config = dict(
    n_layer=15,
    d_model=96,
    n_head=4,
    n_kv_head=4,
    head_dim=32,
    d_mlp=256,
    vocab_size=1024,
    activation='gelu',
    norm='rmsnorm',
    norm_place='pre',
    norm_eps=1e-05,
    positions='rope',
    rope_base=10000.0,
    rope_fraction=1.0,
    qk_norm=True,
    attn_scale=0.177,
    bias='none',
    tie_embeddings=True,
    parallel_block=False,
    extras=['paired heads', 'gated attention'],
    init='trunc',
    init_std_qkv=0.067,
    init_std_o=0.0106,
    init_std_up=0.067,
    init_std_down=0.0075,
    optimizer='adamw',
    lr=0.00321,
    lr_mult_up=0.612,
    beta1=0.9,
    beta2=0.95,
    lr_head=0.00858,
    warmup_steps=213,
    schedule='wsd',
    decay_fraction=1.0,
    decay_shape='sqrt',
    final_lr_fraction=0.0,
    batch_tokens=8192,
    seq_len=256,
    doc_mask=True,
    z_loss=0.0001,
    train_tokens=98350000,
    steps=12006,
    dataset='wikipedia_en',
)
Each number is 500 + 40 x the weight over its row's rms, rounded and kept within 0 to 999. Layers, rows and columns count from 0. Numbers have three digits each. The size before them is the row's rms in percent of the matrix's.

# layer 2 attention value, 128x96, rms 0.145, rows 46-86, columns 0-95
082:501467502531519478553539474486470449388524544557439530459471549555548483496548424505466505476530462507466441529501437485474529449456469527492498480534555579471507465543516587447511563511470580457494463515458566444487479512478473552503505537503527448490550529546420510566516528479484466513
089:600515492421605503525494571533462515491528511525543479476500425486515430465454448453477556433527513523504556459535502512478467456482526488432481476516432523494492534495428539435503588434464508419495487512520524522476448528466512500535447523473527427446501506482478474503531551523499503552
084:508538494551544532543505454521499487459583507543533568566513575523529551420511445472501541457539467565529521499562458517490533507462413464484494482490537458497459487494515492529536553581509519472494508565459472570434506447459505486488490432422530435551520524529457488481570515478561500485
111:463503489542463498575524457554435529479424499465447465530497520472577531525524485471506464458490479526500578454465465442503459474500473513529520530511520521506470413579564451536529508478486555549414462384449508437498546492464494505539496502498489542532453489512527486521529477475446574570
111:512501503418492433543499572494512441487540522579429485489469501503550515511541495542556464507479460461525384537461507517508526513473526498449532507497578500418493508547508556496459451557515475555484493487490551453545612531530530497472559536478510484454502504532518502581468482508461430450
079:519562488532499496553504509488445510569514517506475506536439517436514463422493448460502485549525486557484546516548552585495522579511390526507508469516510558484484493523548519426577520491454541460436492488436488472479450488485563537494437510451498499481506557445476499447588512470439485485
110:515483470507551527398481533496533527525467476587515475516513555482476547485458469632476520534561521528505433540486467503432513509485446503492526478530461452463578546491525521460529451537520478576502528622497485555537512481515432502528460487461476468526450509500433526500469516540452491516
093:509531462517515434565499446438478500508496490558380484539471569467551555452482445506529490441562441442508486477522471493477520500508467504496542445482522582444480447482495526472538476482509533484440512388471516488521511500467508503445519547524504524518456519517436487550614472512540534467
076:544489483566509478579484514449439451486526487479483501495485595563586484432525519443516457462530493468525520465521498560441554447468471466509448496517531552495468511556536483442538527559513624483496516508525501518447509502482465486453436503466540459470516481504433488444591476495500495553
098:512487519401469515585510429471450492490476538598478437485455482448543546497462529481526510469539469448510438492529518487536467458501500486465557521483511554497441438482384485491475470469453500415474462423466484442505448499459525455479478528468485484508528470498457606518507467497500509484
099:481482482469486486542473418522448510461509537520476579503572518437590517409453527487534518400546487482532590484483467540528450474518463457508525482447515460495466465456474462593475527528528515483436492448469470554436509475435489493501451486464547541491496475485517574493498482512552547497
064:522401453465521488537529455462523535481458544464496501524510471489468545543519465469429514429563479459525551449489436470440505507529447538546514465536507512526446423423474480520503474484509590489452411448522498487510554436506505441498505491475498445550468504487399561503517469461460519492
096:447452490483494545556457470414517486524528522462503543460466494494493438452471454394515447502496487502516611471504520561511476556526507518463545475476509502555479506473451407517486467562571534514478548496461503581506557516490579458493519481547552532494505520463429511504518506513505542412
113:491496494563516504435492524573484527533471539491561483519591395526568457431453592518576520503451491554522393524511452502495470485517544431506440472536494481527432509536480465565467588486507472507506513490528515486505447452474453469499500515529519518490485458525563491504521522494489528562
089:557500468527484531513507437515474479435497528472523513484553488491558508395482523420486523420541520558532583465497452512483460502507508484443504455509498481521454476506572497575546530528519545444471470519571505518479466490389496507510481468471520440469519439519449546454590496470528568510
073:476506497531533520495517495488494454556497532548472529454502513524531528454483425384566526476468437485566434524556448603493444555488438548443451525481467507490478503539555461550593519528551521509514460473455564499542529542471458482480550490560488498510510472478445544536538526460489511522
097:503486469631507495485463458548489491535550521449502568542528484582531453429516489445536505441520539517522479471538432499517526509545448476527520525504482526539472499566531478448494522461637551528490533477526469494436509531520512518446510487540517482484458441524540439500565483531571469492
118:514474490552500532485458561503549481454508566562484466525492519487432486483539482493484506534499478460522370501496537453451565583508545466498458460551507439605509522485539504499457452505525450574462505585510509430538573541521524454489541505588495508488504478522480473468540519509482500449
106:552534483574548543548495508506532548457469492554508475451488380534520517484478464526503516432566499493558482526494468430543469502498481493568462485518473436490531544552538439539465507432504518438507504556479449461586487446537481501494432509488437539543554518459534457473499560494505545447
108:553473495459506472483513434571495523555522497468467498568494576515517528468543420502510566466480476563508484522505557522487540512535476463453480472534544455472448485483516457492594491497481486532580536455487460511421618477528497485477452467514457408508468519511442412457515515540507486527
100:522581489507468476464504606487454479444529512447545502448513506424494550484475493553521544506501551479500530501439470396501459551446464502508429508509477521531458495544422478475482533498449451500448509534569520586508446513438476505471498485536481464521519537499559576497511434482525531570
103:563433522526519469492505504476538521563489472563553527583525456557523548485507521532534563502447469489479477475574512602479520458517484518450487468519488500548498442443497585462499480469499577426414499479516530498514516547491488499479473551521507433475507592543499480520511531510498439595
106:481531476484529553477470565516512503530470518452439433521375490513581459477481527502532462499581585458516478509488485479479533538527537452463483502482528510526489490522399495450533553556526413550497539491560495540549545518445497526489497490509560477548446462479446557496507451474496470561
110:501507505438462551501507581527483481470537545457484515537415473491506443504531474463562546487564536555513462593488538521508486530465572462476435511494474471518499527533464463555508488584542421570518516486508473390457567504514504492497561448501514490525523505520478441519447541504435488445
117:544478492482531595534458481477493524513430476457546553421518603490482528521544504484480527478478484530510553509478518495473498455530429524483515471516508512531522533395566475565582510524438499503497476444432470547456529481504532485493442481528494426477442529449397551535515500540502497531
100:432603506478505458527480445544512462432604494491507442536547523510532491545473475544544502496550492548480518541442479471490533526486528472526443476534496524457488545510486423570513552490480493463564612572483460496527470430515563470482447491530475535522471494500475519542440468517458491447
104:516461477548487531502490524491501502457475530471493527459430485451456430518496572496460493510556506368530493578482537526509533451452557471525524516511517502435447552501513494446522442561491464561617460458468469493472578438505512490541503476456500503429495491472489480496505506448505467415
097:524538485496439447457557540567400520456535503448463509533522422488519543499476418489513501526618469535561525531499446438520455540474501526548456541460456479537531523601520443559500516497532508471436493495487478502475440521501477518518510482495500492533584446530494447471523562518517511515
124:517445483560546486484505426551553484531474511484456517557479508465474522481476449449440454527479423557535533496490491568508480479532436542513540490507454457473530466534525472481559502529499556467455438491489489425474589537500491510572504514521425488496514478517535368465542542547438513533
110:496518534534470503508530555471474467520490519484488580465467440477432524438555498477516481503510493524507482492506518466461533511503497461486430495515462520520486473524495566457423508563569485460545435468479532420469414598529543535413560437489500526427559546561497429554496480507516484466
103:521500494485522544513471586463547508468476508479442518396476486538493467441488512406469510524494495438524456508501497525444522511453521473458505545505478472537452472546490578472389472523501467555500480496538542382601537553509508538468526506484480469435469445499513562537471476477501486469
101:555491490505515469525463601587515462466561508451484542517418520504477449454481456491545554478493541526526517519430489423483550530488503459502431524557488456445427475535560434445460512575514470536479540521472513425553482477539529514487511535496475514468551529523479438524473503487472431457
101:486456469469478507529477540484518466491537473466506543461488523480434464507532518517506528450534555429476523478452492408476502466493431484480534467490487412436499582515538467437484487510533472489534487444444458471443537412566559525466473467454479474489480489493493471530430518494474481356
106:439599495501417504500523552482431507486512485487542470447475426497450449488474549535563510549575514458492575518495510448512447534486497510528503533477509477526526563530460441437483535534559477510544460551505457480454413436518527437493526428492523522488458537457500557471520465458545518463
109:500481523452529492458545570532525517555518468478491618508523476483528562436501453520555559470572500567479407530486507500485492523471476454488520493491531468555470519477554550448564437540512500493467487504432506459432461513527535510433461531457512465473548475528395482478566535541499486518
116:504441498518584447496518465504568489502490469610530468545482566466532466538452560533447505485441531448529472475550501558467535415514483467469560488454498499437495448457503548427443476500499538507450499530527467528534539528489417485554495569471479543508472439498573480500545490485485497458
093:471523516545410458476520544508488502436479471483583486439555550444446538500473506546482513540547477456500527522474457431563466529451526519509488481507476467497500496532549501542530484441482522451472430503495484515503420427464559490571466491476521541456466505462503507511535534532560595390
099:553447517481502478575514451450487449546544449498485494517507463505477486497524498457460470431503453476504440489500466527450497499484512510490539513520470466432467475461502501484405441555487501521477455449521550402518524497561501545445528553466456555447587487548512508611429512485435451506
109:445549487479497357421560538504517498436560540502543527521564485508516531517469519477552541564516527594489509546506526582520500583463539542528492484453530516542500457570502487505601511514495495528471505559497497451506434468502484478553493530462469493499517479509541486454495533542502533554
101:470547441542546419478485489529551525468536500495498486539486516525496457494451490524441515505508557458483568526469478400519526542545415523545474515558533445435475508529531399510510559483502505527492529577531449493511515453553540518522567460580457477552507503453432431500488495489470503450
114:487488455491515589567447582490495519459452506462533501406525580433471468539485466535509487484521465539488500530482471434478485492478507508477552475485479498495528578466537476519585449557514470552453434479498464471500537477470535478575506461506492492486408460432462555554530532517485560446
# layer 2 attention output (transposed), 128x96, rms 0.135, rows 46-85, columns 0-95
086:508561534528518521514422459515520449537498516492402484466444520553458551527422461421495520522529568533487491497512504513450540477481482520504453574568444498498567559526426513482503499523379492490503513507492529520535542545498520543545508533516488450487488411439471520555561499448524507480
094:502517492543578547522500441505526385519548437467444466427415452506432475477436492491463511463541540543495456480571505510480564495480562511473547582472468542521531491447410506523473453513497524538513490489458541547485524541474474457523498481463496452525497471529527570575535497485499468484
088:511459523517559485581520485471493397551509470466433511505473516564490562493474469442507508504525534539448564522478423507498600528490478485464530545479444473494544564494511487497449457565471509526486571520470500550523536537462487432589503537460489482531590446490453509497553494447518530520
109:447511448498563521530525545478537521429457499445476509481499538542470534548504566447535442521541473539488452502409566455510436552527482489537484530503462520411592530493473518507529550412505493532471519548545489482472464486520501514521516593526498513455486577427500536575471491479498518462
113:526586584471525472481434468537471521516565586520479509525511535500522525491433443496522508496414486446545520508518524573510506492486475453514411481578513517517483490549432478500549552548483464535543436500473497526497502457544499514512474469537462481479414461418430549494551508521545525456
080:569512508495508520555539499510521400545475562523447522547485537576469562547467518460495529429534523527449524529492510501481532549534550496539541565476503481471585529435489496509469482501486489534533519471505546480584526509437495413562511529471453457571479548507554500459546536501438432481
111:492475521526463483479498471517424542538472496483546492516534503527496517526571511555449518494523528471478598522460471549440535479470526552414414448500530386540469494506531497452484493547413467542486534506495465525450490554554424494435482479543498502516529520553511496485558525593508448526
093:469538531495571511544517523535538452511499543507445537463466528552466537555427508471470541447512528487465580482468534545449520473561497497547498513616564527489596522545497487481525516529464474508486516502459529522547507540413541510563507556519488471506518506420445588553525465448495512481
082:516535569519541480606533471487525368544491498463470478485460512545441523524454499417509514539509539507454487467467503532449588502453448527524536535515477512521584530490485514477466473539428480500506525520436522516546501530468501494579528501469463496499511485445456542468570487418437525481
093:486560564523543510462550519552586422506503513519421544480412499496508521487376464511505511517520516528499494544569467480519507464525492447564556526571509556519547541534442484530563509516495440527507478463438484560516526507441530514497471551515487482475491563529451564534501453464504486546
101:439480510457596484544523502468530411501516476404450536424425494560496482475472513470526469507550504530476536516465493471560536506525455456510551520479466554486564540479518460466528500540544489534504545476451450541502530543466514454567528577503486505484577523498432547555496432451511529531
070:514491541532570522500515488498577463553460492491492576420507539487436495565431455450453512490530492571444533517403556470472497442526494532506526465502490536445532594515470508519522482472433490507472470483458526571499521494472503528544448575524490506505542511470482533560538444410457495519
097:554529505460477495535530503496547482513565503452518535410517521485551538517499445460530524420465522472464519487461518484541512482542530479555606424491563508454477523466545497519482460538608491523476528506437533484543540500410539507570505480502505593520455528467541469428482501437493524508
106:404443516491571497510572493462513416471528480522489415484453425487470463452495476526509433587516484543577494521513495499484537454489516546443456534500482476481517411512474458495539464465559484523540538500532433497465497551544459466487526544434507473464530492504464496493409498432481527471
093:493468528512596512536530495473519373513539481473462479409463501536471494502443509456507469510564547597460495467465466443521583510495473496482536516477432498520581520503498506518485492529464503509503556529458485570501512562483459474586494551470477475524533492525508508522508483384441514511
073:523505436503563499595541536483564461484553497534407483449517508530497512551469440451544516476488540543491505549491548530468531486496547519505413491574466463548501499539520425513516461526497505504523580570447543597533540577525516506571512535457503479490445516474482519522460508438494493486
096:441453473506549491537547525470499440505527478444503482474532494551466520523497514394459493523483472503494503469458573490511575466490481600478524514544460471463548442518547474461433456548556511459543522539505530478492459558497521506602555514463484470522583448471484486476490537439489528410
125:527479558520509508444485500541496536528553466566516498504558542393515548468494463529491562522448473477489487466474493492514569515509573532422431453578579465480479486541507545534511476527500470495486474535476449487512548453506534502491505474511548515526438488472517428415466585450414533470
105:538529559491451579481497570483512534495466467524539513527529453503498601473455506482476423456504522460440486462466489462500517489498551529495553490472485490596492514494506546490492450459485497550557500521546470535522559507504455495466520479488416478519539472524385422442578575468470523459
111:527489487454608439512510546432513485539494527607525469489544526561489565475533521576461499491504474564498471503492463489473524618470509500417451514538507442487498477482474497547525498532512492517514509519449483451514503512518490495562612434426544486515462486471508527455537435477492538516
099:509555506520468461481571463505495472550476502521543477486482435434436442447506518489558403573508459503475429501502480581482532452484483495566475508452553533517507456474496557479444503459427530485450484484542571485511446462483479484533502474442498494474509452480493522432441483426439423526
105:482529497589462478549484477518551505521540557552466530552516527488478504457515480522483571486451488538491623525547552548471577463567458582435515505461529488455539522448567468539512483540502505534557495521502502520534470547532566538516497441515524463520492528466497508550463479511389522484
103:493506536537541486456508503511459452549488517514461474405432526456543454477538516498458470538456512453518464519470432583530508494498464488629465456537495446478504444422498481525504433509511494475419420528523468420429487456529519458500500522460525459465460466504476529447461459462479509511
105:515492486429541518464525481475481446540498488517490466505502520543550487451418488511467538514512506519526435514480485506601525571407475475492464496530479466516452491453515534505512503509501406509487536530428498477441549476497412452520490560448542482509460466618489501443449585449523527468
110:513498490490510481518436545490452529490505522476511589406500487479429516535529502502489564443520525625467435593515506489435482526557514461435463463489473420503447481489464445450462497525490545535444527496464593492583485537488527494504530449480475508511479535442509503509494438531486480496
100:504476488427498483427581534453488498488466476525543463524517405546544565437482473496489428575544520513485492477492408490467489527507484507521503481534507526483487483569478543553506496524496488431465523498452425417544512516460457471454543535471479520533442379525443486482498563492536518486
109:542482510469508560483407465496458505474478490459510452471471565569497428504462486535508528462513620442523412523485533540506492510436520417464508507537517516526467504510465427448519458498512462517471502435416478490439503449537493470493499494516499556475506543559478572521490480492604517509
100:507519535497489540477541573490510520487450418522527491538499478463481569514476493491467456567548445428455483454509467404560528551454510524502492532505520545520488525486525616511503544452449464550530547576506549471515491409507439501528513551469513507522570471558535479444537527448477482479
129:506436544437555502557459491458508488464455403506489435544547561489452509546507521504446478424525476458496553475452535422541487513516541542419502544496440494491507494541481536497523519504485470551569537566558493475522551520547484547521542528567522505519520547448556459497573509511464525441
112:532610468504469453541443456502546486550504506443436506547520553471513502565445506499484511481427537527496530468616590476577572491444479469509485537562499511549526506487513472478524564440543464449522493514443516532530515498475474530547463505462486536494453485530555478536495565462470482473
101:519554482568471487478429414557507529548504563474457547458485557451488414524459462468515503497394492473574461514524560553510469496449473493517449475478510484519490528473518476448469478487515466520515434477471516574417568472497452522433443460542507514480458545507505507551515563490486499450
098:559572481437470476482525527436525466543427480518524473489484525557481463485487455506501453535481525465549469420473526509571521471447525548463429503536545502500447475499499495508533435476520441534524495515391502508507512463499423490471489493500515567532431383485486492468486574442499451456
100:536557454447490493493487500446476500508468477479483505458515564503485520518533485581536490547536537535547376497544554495513468477477477451419528523521507511549445489513447398517519480509537502513449497475442512551518467502506433491494452467484413575525494469530435556467563524541580456512
112:564571481506502521481503501490444490456445495405555439478458454457545484536497504509577503526535556489424455504505493487533483481476504447589555505481506545532477499473544531482498478475504535419475439460492499493525457440474472457559494509441483535500555535613523538419501535500572511470
109:530590448509486475485487512536540531562457507498480532488471491482508559532482503577450532489534483535496483468551532439484558483449525488387486494511532441462477550426502491534506521538548420546555455526415542474492492487516500531519531444407523494494494452482551492441504478490411426487
113:430457507557494533553531470528486499479470506502459474506499588558491484484542476501520490484492531411539538450474547570406450437519520543436554501480497543445541484532493474519535459527517452551487526460558439509436505564524570494481475495617512509457519533462454507529521503573491513527
094:538504465499446562484490484511486536453457478449599549513551503434503514537502503486537467494578511510447460498499523399472491433481504420458572503437556592547448520523459570471492524478457509534447538473490561511552458465452483453487530528515462578475519498479496511447526491444506488506
103:482494457491458489524471456523567508520536463512445497527528544510525467478458511541464529506468504542583515501547548534500502459493441579482448514555466506455492547501499440483503535491499428526538498489499491574484515482506450564432355440533460547513539540525498504603536567514524472446
111:491509433490547503426554459482468526497460500496549425585482434515484475559516498532504482509569434443473543448451506438540490513454493509452517524444549547451465522498568609522499537524501488496567504472474491442461486482511479498480546592517554455499502445536547527443454483527463524471
101:508483530408478499485505550427525409456438453485562452498506456516465515553548509498523377565485585438505520432423490502493451519495512543467484500448516485491440433536472520522481461507528543479476481506534491537550543439492467508501545540503500487533493425475453500446561518485541511493
# layer 2 attention query, 128x96, rms 0.153, rows 64-95, columns 0-95
090:503490535415559541468530485542499475507459531562465481441515449491559541515508559551475565481540530513498476516548549554562510488459487537465563539537433577503547555495521511496454498527462465483581455533516493553437562561530486522405545541510493486492471567527523524541470547471489440490
088:494533440514428507531438470520505594505534556442490562526556507496472398516481517458455502506510493541509537425449485540430497516501499514514429490441581467421460504521500586513545488498503554510430486490449528468590473395483515538497454494513550529486502494486483456505505472505510493506
088:533614548571486508513524558442526431509505493523540478478486567504545515498487435518537500484484455507511442501496531490537553510472512455470534447585496498591549465483504524491564543510508454537472505505561492496490519530513567503478451520464507448522469404533432570503564566469457443501
100:455500461523479521505452517537565531532509485435528547487537477500581437505488564517529489515464429538539580430470465445548502529513516555486481481508518500492544492442461550553536498483583564514458474520441473519494480482535526559411460522525514527574482496488484475527520507462627445498
107:513513523539516553513571531432464475448487491480516531529534528574503524475489480464557585511474542507425442506470448549477519461469501500488437521589526536448448477476559508491495533489515486536515503520593561460447491435538454508583470508464468523456488447578569506467541487468446545510
108:546557526524500509528567497467501564520483564498513503465556506521491492478473514491551583525508501484473464489537419516554500476479514438420473505610541427517490500513553460511499534457508458496534505521600554560529422478513508502535640523430531512502500487485515574508501500511511521478
102:456490470461448506499433485468468462525556498570510466539472453463424484520552474449490434456496555509519533553500545526476527530570449502588537474427517545512574533443471435482549448489454486468487503473454412496456526460476505497477410510534509482457552489538510491417460527497469505506
089:418450469479456539427487451540510599515424473527503532527553366404533422547507569521499517522516453516512542527466536489500461547506502546487467505488492460512501524483488535527488487551557526518489448489460576493472490525516519541470493514507542560499493534496530493535461411530517488443
110:477498439500502473518524478495413553541442440540452478509454538533467494493550499505444511505533502453531554512524519457529525559437390564501438493525482486431569443563586519488505492518494546461487464513466476477445478492470498514518457430529574501511446565464498451479506434497498526433
097:518433505532444470451470527537457451534511582498478460450468439548495452424469507509543476492560500499472523514458481470569536491510423436457489489520480479473572517468503630478499495465549514409548494475510495497511502531519533480444490495499532544482506470521477427537424547429511522443
097:505455517490521478454515541525451527445522580443415508495444471560460461460503548434556522532482580508487487419489444472527518524523508479579481488561377534460475500529508447460483503504511508459506502484544514435432449575488487516501535493525485535519499483474501562502420430483516493528
105:443473473501456491510445506458541496483487472505429502512357495526452497537514597526538493549458482450524530557533526484556570530488514454516518483575515536425458519482486517459497451491470508441499506542524474488506537532468479449453466534586550495531412547562446515479495505508551519529
110:505435533551501530531487493514497524432496501522534539562479495580520562509506508469484482528423512475503466512569478410491457500499574477509519506449540558492427510499527487486497538521582605519465535473553520572523529476445480497547442551473514474536545560520488544470599473538474449535
094:507588540533565453521455508439473517519466472506502534479459550517502504494511499497456547411517461421567456505433532485523473495476512498445477508472512458381517474571535485473467526514527498574458545458454508467528533531491497515579592476508489541536495521476511529590479518506462471422
101:473544518529455487534424557462523545517489480436568506509481578480531492509562464426504539429502429505548524426566589522467578539483484517551535516462489472469445470532489411497507468551518533494511478521458454511535500535510586442510525464523503480549483521488426552470540486532480498481
093:526473493597542467489488490516507517500548519519516503520628489477497524483415460489430552440502496413532462453506445487507487497493517477501523549451516435484528490511473449483425541458534586601478496498470541513540538504509510498532509478461423528522537416506496546558499463501497492424
099:535547507467561462494465555496551444514522554514535460458480529520460485514533448482509518506467552476472460526513506412506575530549455499541544495523467576567516509459500420440555478487428487484515525529520472509458502509537570477525462514500478428519564499563483546437512534507368479519
101:470514528541499475457524464568467513478480451509533517494552486518545531488521526532463509519495458535547513458533559563474394429454531541433479530461514520484575479517587576546450495534512530476458438488437489502516466480475466553468487474466465493528485475395489510522507509456590418460
100:497480503536550484455539511569457526526504519471586495466553509500492456473468498528490519522551524570476511532480444473450503515473469523411451543523625513517488561535492457557430490483511496485547496521528521519567519418534430532497536452455528480509412415480503448536502432499505514459
103:550434510572503494468512540545465530535499495458503462506467501509490500460548430497499539452519538486495474532566499410543609520448468503450529553478494505502471539567519411411430505472553516522583530541593540507539494501554492480491524452480418513549474467500492541508489513497516536509
099:456455463460490498482479527539548548472462512478504457493424457518401472537496563514532512513446493506498550449445507450476424553472550570499473553479517504457486522531466519497439473504580519516497510559476574500515463497489460549495475566542488533518450515399467489517454439464607506489
101:531522501462520503544528476443569457516529519539433510455456546493465539514514473554502507469448457464513515539529522452450528531476532498488534441497529486575405470439492480536582479525399475481463462483527434431470523466502546456476451515535541437458504511539465564488549510496515532600
107:505542553492462507530536527575451499476478541572544497513545466534507501458476464516482474499490536575472499529460434468487512461506404491491464477604490427492619536540498574488475558494454474482558521537476477513496478479481496531506490570437522494474487473546435397473483537503452505478
089:510542461477458464531474431512489559530507503499481508480511380484475499520448492495534483546539435502517544510460504410446453527506496523474451513447516471465511473587485457548475569423522526457478477495462547530464520479439455549479468521479528508451524536482542435486463470483640511470
097:552506541497507518471464494529607502471501481480547501402507487459497535466507489432550461465489493529578490502512497531473430467493519503423557549519520503537474477542481516482493537578500492380558464540525524656460473515448508511525531533518487462489493505504449552474507504457495539522
095:492518476451532506515471511524401550494473518458474477519528464485525488520477449487487540495572502474489527524536481492488448492488343455540511490488454483523607510484602566489438558519500543463500516495459475512524498441493516529502445443512504467545461568476539474510478548534417553471
111:541547495495479510500480494500533528537496542558487478458514504415480503506502447550531494488466541587403500411541512508431523510471494508536506507447507453565556542490487488483525487434414424517520455526476477453447540490556482554490538512541425495530498497445586478479483510575412522494
087:560556516463491469457461551499523531531510435586493458521523491574396508529550466480485499453462503470562496546480508549483497513505478521508430505531554444518517451509531451538466433492426443443522499556494462528473456458504509535521573477523559401461519480483431520471490452485494498436
125:455520521532471534470484509540477518407463503563581486511515478541475544461455485469562535501506527515479544471512491454488448463492467501524495503535445511500565540559536591502432574528584485506478491448544557508445537526521531507549526537481436578491529480494513481491511591438462507405
104:512497433490430508489471496494553498542558517430488514460487566476521428451499456448517446489477496501502478448444476433509507536469510476491553521492548443494401542531447455457558482491427503449553559558504506583580520547510491518478481496484504461527456492544404509480461500537482487571
103:491496519453535550525571476479565474458508531489536532513471554475558520507518498469532440498475528511496530424469520517511436498535606506514515519466492531471522536492435450519567519439467437584449444508534532477487485522512500538549472511456467526481534476397500596461544465569486451565
101:517450513508483469539457521546527525539511493472498525478450478604443490470492530443519517486432407564545517420515544559539623529507532441522530478466486488452466453530498434503530486523519472479483535463476512502487457528516594463481523461537543504512530481504456543535490451446563434538
# layer 2 attention key, 128x96, rms 0.147, rows 64-95, columns 0-95
104:476455455479474574502511451565454546474511459563509546491456514463588470471486496548521514494482474488550561462467518482463384513500538517469498458435525481456439436512507540545531479494523517455445424440438495483465505464435477534511478494553534553456496534448515484514461437485588520528
091:497533438503565445442432540562494587485475448471516488547530454573473510480532517438476526467556497485512431519449540539452561506483492511471486524495536476529489504569486438528470539576528507479512509514445474540543506518520585455479508464468556462488451481557414459467585513511480452479
103:439497586448489480530543516438448421537478566480514515515480504531470547562455494554486515530548533441479451456502541451562493472515478500491488452570404554509550509405453498545544500465445497507512575480539465501519475498487503491531536481506467466584588489510517552552495531524481504530
107:562523450501536493468434513448571487444443515508526590475548559514450528545518485535519542469516470426512425444523488427473528524495506545443417472503550539469421562521528605595494521493487531464526462529467501530482429494469543518504485493540517479484484482477452488535494474523530489513
077:461440508454506539514524489463442523530482438449427477506518481510507471535453558492451492468455512474533574474461489575559437522522536501462463498508455571539453470574385462460493534486459470483451481491504543453585534529500444533504513430533485525509503500555583538525556480476542495505
108:490471502478575461585608499465437425495497502470500545470467508536522433467428542434495487466546511508544532448492435564561489447517461446466483525518429499501527448514486483506538552487550440481459547461491494489490548525472472511555491493519575552491522486538516566552532543456468530540
102:508501509493457550439460502528538503523478522465455483523484491475441554523531487586532477538523507443435500552520553389476536569564471479561514507607545530526482548475505487461496486539528493587568488497561499511513456484547556458496518556503437451484440500473526455453505485430486483466
140:443447465461486544460413510535552581532513434473502485476497517456530467573524514546477517471457432510538526505427603438470480522470512534495458544421573482471450473503485542515508435495525533499485439528428469510510503440508485520459493460593554553480483502470528511506499463534485444496
110:484460456459454518398509486562460495550531440443477472471515432543548435521509482475434551500473484522515511516483535451490419481512465522503573547501450521491506504506454501474409524519505565437553516446488548533502515473565493524420491472515460513581457516495545477556493472490451481585
103:525580474567515489532507484539462482489542526496486519515528486520561546465456560443516541503524496539480539507430513473497504414521400475541505567516492448504550601505535433562467536514513503487480452457541394477554469509482458515496483413462516472499460452519531527525466527482498499586
094:536478500571524535513481497521463516524474531506493462473533543487472516484440491383465546478497503503516431432473431542494492407474571449537486525442457493496467447553510428489530468474544483528558558491459505513508559486466462499459460497515533492460485480580529481463553568514424514592
084:435574553568547429476507428522525536551520514510473521582576493435507569538508455483478498481546504475516431524451512456499492512485542519530536462547460495456496509510497479506488484484495572518505448450427512498470559492532524532469450484523436464491535550455479515441591490544465539589
100:431499444450548500534557492496559499481491453531470536486523495514448517533477503443450477478478535524550538485510494633465535489570547536563397500482467494520495552512530457442470502465499500534489432534410583507421480530496587467478440510535515519510465471527461507512520458520486488512
099:457418543422441444525514494494473539554484501505528503488540543504538434513494532455493519481434474584497564463536566495486482534478497522483552514394433491477612459498521457478559516419518501482533576466443521567516523497491471532449508449506493496567538515524528493539499528540498471487
103:463462551496520485502484464464542594470458456439549490503510535454541461558490416493465458456525471538479459524554491526565421501515583506562504455473478482467533457482449512481511417512487545496503524473503507521510521450508595502507518576567415526560541523460462521479439471543495511465
092:467463525460527537519481492517467487491444506492487536454498526537548434456480514503455451524517537598509518473545516567495518520466498487560397558456529477487494494550537509461542467580473489476567594497469544540487494516559518604441529492474448529571542459473452499512572506491490441478
110:484477538478441546553539506507480466523488571427484475522461575453444505527509508512509495543501573426457501573542447432624531500512456461542456462555459536508544477460502511486502489449452471536554555480544479498506554511551516534533472516490470480526507542476543567485395517497478495522
097:530537380530496453468441518508563536452494479565547532457449498500540462504544528509570540475517456495521521468531548521457539487513558513470502475424574517509425555499521542567505554553555480452521448482476490500521419487446545488512532461487533507472426500478471463515475474511589522539
094:508500446419489465528518493465489454470515502524481583468560460557509483482523500490455527455493495515477524517429404501525434498451521542511506547481503432490573481563488569495466570531551513538465483531534477507440549518586450516506550480415487464544476472521503424578506480541557479470
107:536526499558521530510549512516520482462485568491530527494603503538527544463540526520457502494540479490509501416489381539568504518450482482587533533504479470523531445588454478381493542462544500549473479512526551540494548523520491531512560514484431477483518482467479505502572507516545446525
105:565495477570543460488444537550558614451456455554578512493552492496504481497484457502502545472506470452503469452466482483466526553467536530482513466443514489503450513495517547448467486508532532499467487541480474532494437456549495517490461507526464504491472541431436436473526448585554430594
085:533544600472504487501522528495476516493509488495467481513509467471497588524468503556533565500485568487500392526421555419500464510511419491491487422544497524530506548458554489504505391480448562551481525498531517498532474475502506475485494553508508510537573484480495535425464609490505503496
113:537530524488480483481488522543459480435536566540568527511523491483510460438471472417528463465514544539481539528475409574543436402554503499464551525535440491482524513470511558571456527490518463497508521488547411505446548489476531480528537486485525479503504546569486508542463517439447573456
093:568444428509524510450480509492551460485446415462508547469534514583482524466566545487457448589445522489479488471576494509463513445514461581525436536555479481489449562447535537510486512497487497499534518558590512561461468534578503525463492526484497502509462459501451522525478455446514491477
096:526531506513552483527506557450510445439513515509615477458449548450509481444500508501516438492516523538472478520517418438544509445529526504538553490493470435461583442448457547516542529473532489504474535547534442493459544498510467491584465584507457504543487489493446557450437442470509499518
093:522498434466478486524473543546496430548573486430445461513433509471473460483529492443482551464532503513474559490513553493529565467542508459503564521480521541498490547524494531444423530528465534475554435431454545500591536541504531541468447479455553544467433530547533458563492545484486472495
104:567516514600493481496476533475449499442427461480425512520449470478484445486497507577502522533475532402470486546574494484516553499449477461485529484470513576517487499497486523473500568587514515501467529462638449521530429485532486471542501495500519503450517488483431532459483504513534485450
112:520482522512541486475528480521493555471495531516606509492446463534537453462481482504498503460514508563481512531492482454494473584521459458522585481528435508504542504499534522517523530540569446470459590515556502476382449467513535495519481564533461508565501529426429475504519487490410540440
083:499460588556541475522481572466501513467555465537458502455473550526459485464434490482533540456522511517476534474491481532541515429540529564494503524460476510503506544473401467520461522452478540514453558436501385536539482470477443488475561528461545581506524547526517499524460551505545469573
107:538600497628506429500457572493502519498482451512533534575494516471482467497515484491542442459566556490518514559541508518486535428518543456550466510449470408481541511503476450485533556552518518476471494532533510489525455489500557512532471484416522466459483427509419526492527463498463493476
111:508372503479460504530472519445515509418462451491484512468490525552453500545541545527505482552460509378512466466580514493481509532445528489466451472522487511499437451442416506460530494475498448533506485499566486506423450503506480422493480532490524496470488513519469545468488417516585527510
108:532487454526576520462525445485514506463422526449565463495556496551487518478522514456484527493542497540491475492507443541563469539494455448532460528521520528525567549474535459567583454423507481426508585523494508504490503447493469540525468468570495517573485455413480489465513535526408513519